Weights of a small GPT-style language model, trained from scratch on English Wikipedia: attention and MLP in parallel, 5085 steps.
Each number is 128 + 32 x the weight over its row's rms, rounded and kept within 0 to 255. Layers, rows and columns count from 0. Numbers have three digits each. The size before them is the row's rms in percent of the matrix's.

# layer 4 MLP up, 1024x256, rms 0.0693, rows 725-916, columns 32-63
110:076100116185103107146092121135200146074197085142166146200123123125112139151081085143095148163131
103:143155130125050076069123137136112184150092122074124117179169123153107113121122143034081088110129
103:126105133120180145163178110077095113129099141107141099113135166090101110134095097077162143135148
084:143080162170155110146180105161151101117165090129134078203143099131070158151079135145122083151105
101:140125107088106134109124137103139198077144146149158148112129076132116129099129084149137112071148
107:115143100165121047169108124131111135190142119179105155164135114069207155120170175099141096120153
110:139158123134165142148114174111188070130154122098113081048165193126127159146090125130102110136143
099:117158154165132093142150104173117138076078113165186151150125086165095129089106123073077111149116
098:098145116124116096129137123148101125130174125142074164090153100176173216153138168141107208154148
096:053093134128134115124114042121162075135136154122157107144111120142113110085118080126081136138060
118:137107133076108107109086117105196126050099134114167106154126170138143103142083137150156102176132
093:103157141162130161145123113108109152114137117118140176117131138073126172137163115101132134187108
106:134107137163096143186180148124132195200123176098112179100131077124174106128143163127176133141167
086:127189129137169133131137155123166183105081150100085165085098125148103156162118107119166144152140
099:189111171150121084095115125117122086132091092167177108158088128108097129116129107112147129128072
105:088116096114159145092113105140148137136198073131157133128124127136118141149118086096082101201125
098:105083107161154099108198128111188144105159127129183147205129109094103137095162084159178180093038
108:134118112055134149134111113133117051130130144162100152105105084087176166087178128113149130129176
095:125176080112154166131101097086107096146122070136122159119173134114138126081161097100089153140114
107:146114126163170161130119092159083121124100130139166158087108121118095160117106138154153108212089
090:190123124183075115124128122140100141107125121131099076135128119112074064142139102162137111103088
100:163162121109113119104096159133135089085094110065084141130110078139171160154134125161123152145175
096:112157125153084113166114115140134166166110102130103113109121071154069161144129090150121133143132
097:090082122171086126138130143075138127113112137077192105051165099125159083146115098124111096135167
096:111130118152127115147205111137143103121227125152205176122103160178147163142150189122100107129141
092:111088118095117155173159130137174153098088176080144131127126150113090097123128155202194169134066
102:133132117137094115124090054100134148088186115134135154087085145165106147136163096095093137062177
113:135117104114111166149162141113123130110093093146091125113135135131093101180146139113118141177201
101:068088145131117147117129148149107110130163164117131121104179118097106187128151074147158105128106
105:126190085171125095109132115151130095131150140114092124151116180211158161118120088110160135152106
101:181125133127134127140116148145080192151118119079187158060134092097120155072153166147179122164150
091:141099112071157125177123094202168135143144131113173140169094116110170147169106135201106133164115
092:164095121135172145234085139139140179124110139091113177064150072110179141153091141096155157129122
101:088083069114135117051137157166133102135206152164160140139115173129122125157078129168170087110138
098:133145142115105095102102146122178137160155073110093140159147141118110132174076110159089088155150
100:106150109116140119066151140133168130123094156085136128072122155100144130137156102074235138113130
092:156074129098138126141093120132168105123141152113142124093131139136172114127137097121122139142106
091:103127110187118119150103152151170097167120106176139109186062167106098120159139088115132157120091
104:149158179121191110125094054115160087079088169175102139130140112115090123131179131105126199121144
132:113101109099174196099112053105160177111164162144100084163123146135145076163124131087123157149089
094:158154128159104158122105105109065152133149121110160110154100089070169129146161091090143168186141
097:132099128129095142128145120182109160109109124214092118113078153122131142191119144186145065176105
100:149140055117116117135132111060157136098118095114157124130112152110170073145174133156137121185166
115:146135121131051150161144114139084082147182114155118111123114136143044106081098100044154144119153
085:115083134134136148135174123146162160154086182129101148123095139150139068170157143114078098108095
101:088091145208147109129115137167161106137115093093156152177128099169060139151163065161119115088137
108:179101166104115129140083134096119168110187169154107144143113111133168144088181119113146053170126
098:172092140158189146100135113141170084125157129116158138065159170154114117090158161076059175131113
094:085093146079110143148123138073125143113105113125177128126099134131081077075120070114136133121115
094:218091116113147136061188135109129055116134140106165126113114120102129153165078050125110117128045
101:140115089118127141149124098141133074056123135112110139084100176129154128112192107171080112079135
105:132141147147168128085178096143170125046106134149146117135072122134157189096123142140148104173066
096:129123106097150176063156091109081100155198078108166157125189075093141135090089109133121166142075
100:124064139162118117147106136026108127117165156134191143186118080136169125142127128100158132130097
096:087152129148113081108087097159115161144130165101157146178088132096156128177135094101153133151135
097:125151102141198181099183155154107163101157121086091165127129122108146165163124069117153170169120
104:144144157107094125066177121066120151087150131116127080167151120088151157156166133106178172134119
109:188101134180112076102112086198090183110031114132144112106123153138090100126117109108125111120137
090:126140107071192132089054122106181105177124120120107069123131114114079116103132122140121124113128
094:133172168196107100138062115144091108085120110118147138197149131158108094076106143206150158127120
112:156145129057100137130099113126096120116086128120155131130145164142124080157089086092149110104070
113:080104162122110101130171099128110108110119116139195126123115135195174114137121173132143122173092
096:137109121115139167130132066181140118142081189112195054102156110101115118184111144140120126183180
089:154077113142152109110117125113165144154146154136169128127155099098110048104116106089112107111112
098:142101144147067096160174131126137171144125146110163137141188128167103106148093101101119103140087
100:134119100139218061102090090147138166083144117157175155147180121111142121110100065119076161139179
108:144097180138142116121125182127123204114126080203165173098145120134121092154146134201106145155070
105:105069139086144124074134116118063124125113119139147135141134204160064140137141110156110189074095
091:118122137189078154159156103121119152128144133138152140136115161143152170161099158138149133140064
092:141057200126189197127097102179143076112152135111126167069115120046129137189132111138157173105130
088:175145204093109116116186121140137135163133136137157118100175124165146143125192111159207153100114
097:135134078142095148127110129087138103093111157099122058165135121177096141148107165122108079152139
094:127137158183130200116158132162109100140092082153145097110099089105093147144133102104148114140113
099:115144153162146137113112163195144157139128146134137123132131125160087076162168124129132183155155
127:068146148163137124074091134164165131131074127117125177225143134140090162092144089120148125126103
090:103121136128112094146128175138105104112069151048154081161088148134085141149169067111113137070090
094:176169134107169078092081176172164165119078096141127176122120091105135127142178144125115074135134
095:149140113169076143159142131093121174091153127162083119133160149081118131151048156107080139077112
114:151089093128118157135136119127104179148142104148114175146135155133199107160185075139066155121115
100:121134161135173101081076081089065225180122193136108143098131144106146129159164085153143130086139
110:133090153119109150081099116124165158127118143092163151122140151126093140122119095123127100104104
104:066059136114136127144077121178186084129124114076096186129130160130077103113143137110129125100159
094:116129139124172083185127118099085134119133104110153100175087095162120091135145139131148096110064
103:142118152146145142146154118149099212144133170146098187128092116145099129092137128099109111126154
106:108111152163143091123106195183126140097155144075127140152116144149138096122143115090128151100130
099:099141155109167150147140131120091097103078122188133127113171116165114138138077105133112079130148
102:089090156181104120120094092170079165155150177135137195150131106168128167125102128117159085112135
118:147124070127124140131110134171215131138120065104135112163161163144121113155154071087108175097093
109:057060121100166148138139119159168149095149134135140136157135119121077094091124114100112121122124
096:156154135103139137104157110178170145196095172110158119159054109081117117153096152076167190111101
104:120164155093121124161146107065137149105157121165056104147130105143128105177135136158113145116155
091:120105119116109104101100162150173113094123162090159124105111162098116153099092107112134106093149
106:128128097105108195064108181122180152138153147186175102143184145102146198159112101152140100168205
094:232158161136095147118108095101165123099152107132178168172107156136060084073103097029101127095128
106:132078162100127133176099173118135119073090085201132123134130120067198115152146161165125082203183
100:080169123130079148137113153139134146154149096155106114127151086167094050175117089082133131129158
096:115141096151112104136182134117096106122119166135191138129102117136154129154150168106134130128145
099:139156118166067149135100069156113115113113076139092091112122177181107140211148094065131146115186
094:161142134107131104092166178150136129087093154123133173167130103160134133143178130101168111128104
096:157165121121197095075074171147144140098131101081087130070094083173082141137101165095132119168112
096:127101096163118146127129093122142230145131105105157083147131122139123171130076127132133095134107
108:190142139163109110095161172165096108111061095091152137122126130172175109143147074084166152154090
103:098120128068099098136125102106079159204139149105210120149180146179085046146150151089130160162100
100:181131141121169190158146144171168113086174149173095168122137095121170124105176116107133142081167
096:101146167126151096145134135150185149148199135118146138122073138141108119127084127068141115123166
114:163112078133108150082116119160128138141141147161119116163156164161146139212121148144255091089104
107:151119103166174181099117141162121191144160091136240149129160045124095132099108136112150109095126
097:128150133181084128085115188111136126122083147172128141092119137082097143139077119141157129125092
099:153102131152091155133118050077141108163089087174108090142126088124121096201120087085140128084142
084:136098121110065147124139201158120149158085094056096128142159061139125140156139104133143100146134
104:204147103103123098108110139181139112157103138154122068141127154110136104134177141072118119125134
085:095105127130109163170122122142151123191168169078145079098149111134155095144155122087168094168107
095:142190193126142164118137076110092131071164091134149128096158076089166178155124102123136097149114
105:155098075117115149114120096145194170122158107117098126123139104107143127116107086137141131107139
096:153122141147122133122130137130131116167152162138191132147118126099165122167096127167164097101178
093:088122075126122121112142178128090160065082115098096035164109088166201157168143145077139092172114
091:098136149128084178113096079178140109121128080114105120100120097126110115152155070099150165149082
096:125099153078136127086075114145125119176167091143135153134141054066146070130125158198133127124102
099:145141099130117113109132156185116135087102129177149096102175109116132139130163208079134091123120
100:115123108155122111100131095110098157068094135152057156121167095151158082093079133092175181131172
090:147135143063158134132089147121142142136157107147127139114121142089094110163132156149136108118128
106:125144115128142085051112129141161130148124124161140151113126124133062135105095121164043122122154
082:148055124126128107061136101110113093095073144166097093211103126151145083137148107106109109138139
097:183126142096159153140156133182151147104048174076090100097108084111086118061157158156177126126161
093:160116166096161131139111129115116151088140121106109151142157101112133082083120177168134128113166
096:120129158129111115142191138107109160097118127102166139134112158158093137134126175157154135188112
104:097118111042096141108097159176102114083116076113120138131164071125116140169157084132180168085125
108:121087105149123129092073174132147139112140123156142165179072180144116138114177132085040102140105
103:106094158100109161084150128199134168165106133121094209095117155109098142156149151122102076086088
101:147121077071176092134097152104081193183102106100129117140112181114158112162170078125134107094133
093:163133119092055188108124102077105132146177095116110097096131113074140124121106124140120058147134
095:112135132155108096177169144195218141092140102130152157096150141114188170108150121104214137092087
096:112101120151096118138049074176149144202155136170082122111134116122131106105195117127153182060078
088:110098141106119129044090177161124133149149134123085095106090084087113103146153112109170063106090
094:093137175125172162094125094199144120104125082126154117138167128116103165153157136148111084194099
100:194133160119116146160103123160174178108143181146165163166083169179082096170154135161182139132115
108:171153192108132143083133208113082125154144114084120173099120107154134118181141155096133106111115
093:106105157187117154118081139099152135108159107142178168140168145127073176123124116075095115120087
113:152137146160172162074090133132103164106124124104136119133120155112173145116139107116175181092159
090:136065119122103107114118088128133137152131142108121148079170195113144111160131170085146139166149
083:147161128167184157087164121065141117116099179109157112139111103099117179132152135134160175109103
101:135120086147125077079097115155126160113144105167132163195144127126134109186099121128106143123109
088:112147125153152083189112079163151127148128173091141119127179106130133167133139101109087119150158
091:111117110129161163142124122127161188044105144075134110144126132113118107119155100107091093165102
115:134078138128088112150121143132147132103120134075102060122127124139144079093092166114140141124057
094:127125103128141174140119148155097136121181108143099110140091118104078076084115108135121061102174
100:132137139167139128135140138095109117127059138091123137079132077157152130164165158059161089102143
094:177212166153121155106160154159125149146103109107119165118133125091102177123090143149069083143088
105:141165080164125138101092132168128109175157176160046171153135099120117113136146144087153105178106
060:111109111175142128104098113079203092054078097140165157126122104139140123144105077067120111066141
096:123136099130129125087123127117152126115153112165180100096159165163153171120157109145094130123050
104:140152116099100130097077054200166121162142129116174212137107110116163145096150137147121151133149
095:050040150195146134176127143111187142177130098134164137111142111089162196188091079100118094118080
093:139109170142112076090109092125029174115123131150181157098126127148101179135092144086112137151133
122:133156114030085094157136155123142073148153126205145135148151049103136132152142147113139117119084
111:090100161130139131143104124108175084117154092073135120153161098139135152202172136123108132142117
100:148139110075103109157120130142186197171167089124134126142079180083169137116175087152119085143117
101:141157134109138147082091174093126124101123126118122124088146185094101158101154131106112135096149
110:179132186117089140132147133130100122163153150077112127161111170102144112130160113140147111085142
093:109149114132129091112115137156081130110104077105135122173152119046168132156155106151154088090158
102:165155115100140121101116079142117133110087194132139089173111050087102061100167094197122106200166
101:200146087092120100101160104116165138104128152078121143124160078101131163149203111156178115137161
107:136108092121151125170130115116087066165144139102157123157060141166175110116125099096099182126090
101:111169149143101114085139172147098191147137112161150150119140185159075148147161154099098120144115
087:120088110175146134052142101115053171111143126131111094155099159095112132105199130083181131067119
104:199125126062193223080143116153105109066091074131111129105132132049094130170119112166114127149150
095:141124130170120144165112120085129112140071111063098098142093148149198141110114182117156128149087
098:072131044133098124088060127169143086175106083132097157119100090110195078130153140102183123121147
093:129080111134187152115118117121167142101137149065143047127191129175076096068075142117139083176143
110:154137063150093071162070079199115045125194114158158091149106158128110152069135094099168143083167
077:122167106148134099147151145203133144114157065113163160074121076135128156114111111140083111112140
095:190078077168157097155132111114194124102159118209142121135091129141125190097151110109086090070153
090:131107070076154122063092087155157082160136164163160159084143077093135124114142145084166188134130
095:126080144130153158082135089099116125131136097091115104119122135082182134119164111124073107148040
097:132125137084124139131083119131111163190061089146190194113117141098157128107101112132065110081149
106:140145106128086119107107108153145116196141050069130181093152054072097132097166052162149174125071
087:191083147167112112059121137151162083159105163146146133117107154142108135109122146170051113106121
092:110072122080120130153135133115140095159097085066181106156149094119124094141134221123202117108174
089:152053165163178133116154116116170150053152169102185121146137106106188097157172070099173110180191
096:116160107153104161149053106194106158178103161134093193115126138076145112046155078122171146183147
097:180111171174102133146156047162108168164125106102152140110144153138156065141150159128118073155107
099:116086127135127192105111136123165185162136161106129127186112142167170162152118084083168166167167
111:108147143103112143125117130133134148119174046106124067132107154122115093079089138172148130179126
100:103090126126145074135157159104152113126166171156117140186126133169135144106130136106153120136107
099:157194139121099112170098131177153170123122134161180095159123174082149191126201106181129062125090
103:138140167129125079123121109107138114146100151149155062071115136090083052096133158072079088077140
093:119093117162107169153061085158151096138072085146183156158150180082114095146116040112148211129121
094:110175169120106162127146121156133157064139140164088117142113092134122062167097152139159158111096
091:148114170170080076180170067141129179098118151201107125151111138117153064127131093114144114159138
106:118181123121140101111091170093184135114134119112117100136088185102144158171124135098124145113131
094:116075149171168152120065125149169197148066157160206103162106147116157068205112130089218159118131
120:166132151164102140101100150135115197177144106095145131126118125113148175174163086142123101110147